python train.py --n_layer=8 --positions="rope" --tie_embeddings=false --init_std_down=0.00422 --lr_mult_down=2.0 --lr_head=0.00617 --decay_shape="pow" --dataset="wikipedia_en"
Each number is 200 + 20 x the weight over its row's rms, rounded and kept within 0 to 999. Layers, rows and columns count from 0. The size before them is the row's rms in percent of the matrix's.

# layer 5 MLP up, 1152x576, rms 0.0641, rows 255-269, columns 432-503
100,192,208,160,250,174,198,212,166,197,172,204,221,192,206,213,217,204,210,179,222,207,198,206,205,190,190,198,194,233,216,180,221,185,194,212,211,180,210,222,184,180,199,198,209,228,217,209,213,191,178,202,236,235,177,204,188,179,225,212,185,178,186,205,195,196,192,173,201,216,213,219,193
100,199,222,208,221,233,196,246,231,201,173,192,197,217,224,240,222,234,218,213,217,205,238,202,203,197,205,194,233,214,214,214,175,225,232,220,250,232,209,212,206,190,201,168,200,228,198,214,196,202,211,180,185,174,218,194,184,184,195,184,223,191,193,208,209,199,197,215,208,230,205,182,147
100,210,225,225,218,247,223,240,189,176,194,220,184,224,184,180,197,201,188,212,210,222,215,198,159,220,207,206,180,186,201,218,164,185,208,189,218,206,210,222,204,225,192,184,216,170,187,186,205,186,193,195,198,196,191,222,194,210,196,206,238,187,204,213,210,193,165,179,173,175,203,195,194
099,208,188,233,230,183,180,181,235,215,197,186,186,199,226,169,194,194,191,223,210,219,212,202,194,222,214,191,175,233,213,199,230,186,222,233,206,209,190,234,233,194,202,200,201,188,189,227,212,228,239,165,218,211,211,219,198,188,195,204,181,166,210,231,208,223,193,178,235,178,212,205,204
093,143,212,236,191,197,183,184,213,185,175,207,218,196,148,193,204,194,211,211,209,188,202,212,211,155,189,243,174,247,199,191,207,198,218,223,195,207,196,194,213,242,207,214,209,151,202,228,179,195,206,176,202,220,212,176,170,214,210,221,201,213,185,188,228,220,191,165,167,177,194,186,189
100,209,191,193,204,199,199,202,212,219,209,251,209,216,203,193,187,166,180,190,188,176,193,203,162,185,209,231,229,208,155,193,226,179,198,225,208,201,186,183,211,188,233,182,225,195,218,221,198,172,209,203,200,188,217,212,200,211,194,176,194,203,218,195,189,203,163,198,182,188,229,185,221
099,178,194,195,169,176,221,174,199,187,193,217,235,190,170,198,221,197,174,216,186,166,195,179,240,216,170,194,207,179,195,179,244,170,196,219,224,195,226,173,147,216,182,178,179,236,185,192,200,213,176,220,218,191,184,218,193,206,220,185,215,212,192,210,220,215,200,207,203,186,217,219,210
091,166,215,209,202,206,217,218,239,213,226,211,204,227,209,167,173,232,189,213,198,230,204,167,207,206,216,179,198,172,198,197,216,194,191,186,213,221,181,221,190,203,186,202,241,208,208,209,200,213,188,213,213,205,207,204,220,197,181,200,202,189,184,222,174,177,191,206,176,243,224,221,209
103,199,185,207,211,195,187,200,213,166,208,188,211,207,219,195,179,165,231,199,208,225,219,186,206,216,204,186,207,209,230,173,212,190,190,185,184,198,197,188,198,215,181,190,170,208,229,217,168,215,223,195,220,193,208,228,210,156,211,178,226,184,209,177,184,140,201,186,168,192,199,175,173
091,197,201,208,154,201,216,210,251,177,219,173,146,220,237,216,193,204,235,172,210,206,199,157,222,199,184,197,201,211,212,229,192,176,199,216,212,210,187,205,198,223,155,200,236,165,192,208,193,238,213,196,210,187,197,190,199,200,200,203,215,196,198,178,220,192,194,204,192,232,210,198,168
103,210,159,213,170,214,191,197,225,181,191,211,180,221,198,192,169,214,181,186,207,185,236,189,194,171,213,228,183,192,211,212,200,213,221,207,195,207,209,176,202,185,206,198,176,207,193,210,206,201,209,195,198,190,195,194,221,212,203,195,198,194,190,199,185,216,231,215,190,222,196,178,176
102,172,160,201,188,162,249,207,205,167,183,177,213,217,171,209,239,206,234,204,203,165,176,191,222,202,211,214,177,229,199,188,221,179,195,179,185,199,189,197,206,187,216,171,230,198,183,190,191,179,223,171,186,219,202,192,200,220,169,192,193,207,167,196,229,191,213,216,192,178,217,217,174
095,173,164,189,192,180,210,191,195,190,192,226,218,196,221,247,199,196,216,190,197,202,211,206,169,175,183,203,171,169,159,185,183,226,207,185,168,184,181,208,166,209,194,198,208,145,232,193,196,214,196,158,193,191,196,195,203,189,208,201,217,226,242,193,197,203,180,172,197,215,206,263,167
110,189,204,193,185,238,210,213,164,183,229,221,183,240,175,228,226,172,231,200,211,235,205,141,217,216,193,189,197,162,187,194,215,172,172,199,183,176,173,207,213,200,226,231,186,169,194,219,185,220,176,198,211,205,183,209,200,216,192,184,175,170,200,212,168,175,231,158,197,224,213,245,259
096,174,199,196,200,199,185,170,209,189,201,192,189,239,191,233,200,236,194,200,188,197,230,165,200,225,199,229,201,186,183,211,167,209,216,247,199,211,178,221,209,209,230,216,228,178,170,215,253,214,194,164,208,184,198,207,178,180,214,182,202,230,220,223,199,223,248,244,151,215,221,209,187
# layer 5 MLP down (transposed), 1152x576, rms 0.0856, rows 255-269, columns 432-503
097,157,175,184,201,198,188,229,176,184,221,219,206,194,194,196,222,188,220,201,157,212,201,200,166,199,240,184,216,209,198,173,185,198,198,215,212,207,207,218,193,199,237,210,196,219,224,208,204,185,193,231,200,244,171,190,179,210,216,209,190,218,191,199,172,224,220,223,206,237,171,205,215
104,182,201,192,208,220,203,183,178,209,206,201,185,195,173,211,192,202,217,193,186,193,200,198,222,191,203,234,198,186,177,216,180,196,229,195,197,202,171,221,176,174,211,217,210,250,200,188,209,202,190,199,206,209,213,232,202,229,210,201,193,217,184,210,183,202,194,217,157,230,190,194,192
099,170,220,188,210,208,204,193,196,181,182,196,195,189,210,169,229,218,167,232,190,190,207,212,230,199,161,177,216,210,184,179,185,156,173,205,193,199,168,223,196,194,191,172,194,199,179,193,208,219,227,173,210,215,220,237,177,167,247,209,156,213,211,217,188,185,163,184,213,189,215,207,178
097,188,214,198,179,200,224,191,193,184,201,173,221,207,172,217,194,203,160,234,205,173,195,203,204,213,195,206,157,202,236,223,208,180,192,178,173,228,188,192,209,213,203,209,174,196,200,183,184,193,189,175,181,194,201,164,236,215,175,212,230,202,215,169,245,210,192,186,227,184,191,216,195
095,176,184,204,226,212,202,196,184,220,172,210,166,174,209,187,208,242,216,186,214,161,209,177,171,215,205,191,185,181,204,186,188,186,170,190,209,198,168,178,192,201,167,209,202,215,194,185,209,173,213,231,194,205,192,201,225,178,216,257,212,230,172,191,230,211,211,199,209,236,166,195,216
099,189,204,207,194,154,207,183,212,214,194,230,186,230,154,230,183,162,164,194,177,214,180,206,173,203,234,181,204,229,184,175,211,174,188,229,239,213,159,215,178,195,221,209,229,180,158,194,168,174,200,186,162,201,240,205,218,221,172,146,197,192,227,224,180,221,161,193,198,201,240,201,210
100,201,193,214,174,168,232,178,203,205,222,195,189,215,238,179,199,196,179,213,192,180,210,195,227,151,199,225,179,171,231,192,223,206,196,191,213,208,202,182,178,218,176,165,240,225,189,212,211,229,217,218,222,192,220,214,191,198,209,248,188,172,189,226,206,166,188,193,217,203,228,193,197
105,214,197,221,191,181,216,198,230,240,190,197,218,224,220,210,232,190,198,228,183,198,171,221,190,198,186,215,222,188,233,224,211,208,232,207,187,198,214,208,200,181,198,202,201,209,212,210,206,174,193,220,166,208,189,193,171,201,227,335,202,195,183,176,213,221,203,192,218,240,195,185,204
104,177,211,204,208,203,180,232,214,172,219,208,221,189,177,177,231,140,189,185,198,208,222,187,215,192,183,157,206,218,182,201,188,186,170,182,212,206,184,178,199,204,206,194,217,176,190,210,159,210,188,190,218,250,214,223,198,219,229,178,218,223,183,188,211,186,189,159,206,206,219,177,223
098,216,189,239,177,171,201,195,213,211,232,213,219,197,232,192,214,200,179,218,232,213,182,228,223,201,209,182,243,193,178,178,184,191,213,186,206,173,213,166,198,201,196,233,197,206,219,196,215,205,233,195,185,195,185,222,169,197,149,183,202,173,194,170,187,200,182,182,177,197,226,187,191
106,188,228,205,171,204,227,205,196,205,216,213,205,208,191,224,232,189,207,173,229,207,207,181,206,180,182,189,192,184,189,171,225,224,197,228,203,204,186,210,216,196,205,231,204,190,183,210,221,227,207,188,166,220,172,174,217,210,197,264,210,195,207,213,213,142,241,186,216,180,192,200,190
100,205,174,185,182,179,217,180,199,170,199,193,190,204,193,178,201,202,204,184,158,182,190,207,220,221,177,187,224,197,235,183,214,210,196,194,175,191,194,189,203,204,198,210,194,238,195,188,192,180,215,206,221,235,200,191,205,190,179,144,198,183,223,196,242,189,197,194,198,202,180,187,165
098,201,195,210,177,159,193,200,203,176,231,217,201,221,192,204,213,208,197,192,225,211,175,225,202,191,240,184,179,205,208,204,202,206,171,209,188,213,166,236,163,226,182,222,191,189,211,212,216,201,193,177,175,215,239,240,185,189,211,169,210,230,219,200,212,174,180,222,191,229,186,232,192
106,200,207,193,228,207,206,183,202,163,185,193,190,157,198,216,211,194,220,202,197,209,211,219,218,202,222,190,181,223,184,211,225,189,197,170,170,202,200,182,177,198,176,184,197,187,198,218,168,196,185,193,188,167,193,197,179,203,192,170,208,171,217,173,181,241,206,191,191,176,225,210,206
100,206,203,192,203,213,188,161,241,200,168,211,197,220,155,207,185,195,175,208,173,222,192,179,205,210,179,233,232,216,192,165,222,192,168,173,198,189,191,234,194,185,210,202,201,209,176,239,212,223,208,198,211,207,188,210,170,192,219,216,166,252,206,193,211,167,209,204,198,203,176,190,196
# layer 5 MLP gate, 1152x576, rms 0.0604, rows 256-270, columns 432-503
099,184,205,187,213,218,221,203,194,215,215,219,217,216,227,171,235,252,202,210,198,243,177,226,175,238,215,214,227,224,203,162,172,220,226,235,210,202,185,196,193,206,186,192,182,232,205,226,239,236,202,200,201,175,213,197,215,203,175,195,214,208,199,192,174,178,224,188,206,218,170,201,192
096,207,204,187,191,232,211,223,202,204,201,216,202,201,216,189,177,220,177,189,204,199,200,226,175,203,192,207,173,207,184,189,167,184,196,203,179,225,201,221,191,192,241,188,222,201,187,235,211,221,215,206,194,233,173,207,212,241,178,229,195,175,239,214,209,209,197,195,179,191,200,202,194
102,203,187,187,219,236,201,194,227,187,160,195,174,226,213,192,155,190,191,193,198,183,205,181,161,230,171,195,198,201,202,168,166,223,210,206,169,209,204,227,169,190,215,228,220,191,176,181,185,197,210,206,204,198,187,213,176,196,195,224,207,203,170,211,195,218,214,235,222,193,198,173,174
095,197,209,223,200,227,184,197,197,160,165,200,231,195,213,210,203,160,210,210,191,205,195,199,186,191,216,188,225,215,217,209,156,205,205,225,224,203,197,210,195,188,193,195,201,176,154,184,192,228,191,177,207,200,233,206,189,225,180,230,180,184,209,226,206,208,225,173,192,182,188,184,173
103,207,184,215,230,192,164,196,191,218,215,163,208,166,221,213,212,212,216,211,184,222,214,180,242,203,201,214,195,166,240,198,193,175,205,206,211,203,208,197,199,188,185,232,178,189,208,182,195,205,202,204,206,169,227,191,207,215,234,180,214,232,192,156,222,192,229,227,208,187,166,209,184
097,255,229,225,194,190,230,199,220,199,192,184,179,218,196,181,174,200,208,227,188,218,207,215,185,204,213,211,230,209,191,204,149,203,204,234,219,196,160,179,217,216,209,210,210,221,201,171,191,204,230,203,178,244,175,222,192,205,148,210,200,214,203,203,144,201,192,204,216,187,197,220,150
082,157,191,201,209,173,219,240,217,217,176,195,229,199,213,203,219,239,162,205,209,211,190,181,219,204,219,203,215,204,220,188,220,162,195,193,196,194,184,202,167,224,179,186,197,171,209,202,173,225,145,183,186,228,180,221,214,198,213,186,214,172,166,198,183,167,174,216,226,197,219,235,211
106,222,230,223,171,188,193,212,183,190,180,235,181,177,219,242,181,220,263,202,219,199,207,247,214,192,228,194,185,242,199,223,196,203,194,183,208,228,180,180,198,201,220,260,179,230,212,202,201,221,214,191,217,199,201,204,194,180,211,200,207,162,223,205,210,193,194,205,180,201,179,191,163
095,205,175,234,150,215,165,191,188,215,225,232,210,158,246,206,195,225,168,212,169,201,155,211,196,204,186,197,238,229,221,219,209,197,208,221,189,223,170,173,173,202,186,212,222,182,240,235,204,195,196,189,207,221,168,229,183,186,176,204,213,185,209,176,219,179,194,195,185,218,195,175,216
098,166,206,207,201,216,205,210,159,202,211,235,157,206,197,220,185,172,228,165,197,194,183,203,203,176,220,211,187,191,183,211,198,213,198,168,165,235,176,192,196,193,183,156,216,162,211,191,210,193,208,192,205,220,213,187,215,198,180,217,169,214,218,194,185,200,198,182,186,185,204,192,209
102,206,208,225,208,199,181,218,212,188,209,178,199,234,184,181,220,243,218,226,190,219,210,201,218,199,188,168,202,223,191,180,188,189,220,184,204,206,193,180,182,172,182,223,222,202,193,205,162,209,210,233,215,196,192,218,209,189,163,191,175,223,196,225,177,200,214,194,200,169,197,199,229
097,221,205,160,213,206,207,164,167,195,203,233,196,224,185,207,202,196,168,199,172,210,253,182,242,203,181,191,205,165,199,188,210,199,168,223,196,201,232,200,257,207,197,193,195,196,182,179,199,185,205,245,158,167,200,197,204,209,190,200,204,216,205,209,189,195,177,195,197,199,205,143,200
102,207,207,206,226,143,200,169,181,208,194,169,231,160,199,231,175,194,164,214,184,166,213,224,180,181,237,221,198,227,212,208,203,206,203,200,200,188,245,151,231,193,193,238,213,202,184,221,220,174,239,200,191,188,202,200,220,213,223,207,213,190,175,195,216,212,200,187,199,186,194,182,204
102,178,179,217,179,176,191,208,196,182,202,172,185,173,193,232,189,230,205,218,204,170,210,199,218,224,185,221,183,210,189,212,168,186,213,183,193,183,204,218,224,227,173,176,223,238,205,174,201,203,204,190,242,161,221,207,213,182,227,155,193,242,196,182,185,201,204,201,216,183,226,179,184
092,195,199,197,198,204,229,172,140,241,213,169,172,193,177,203,192,199,218,213,211,181,200,190,183,228,186,179,173,180,236,180,206,196,199,194,207,190,195,189,205,179,211,197,218,197,219,193,202,170,184,209,207,185,180,219,207,199,172,204,256,205,243,212,187,217,176,227,229,222,212,259,198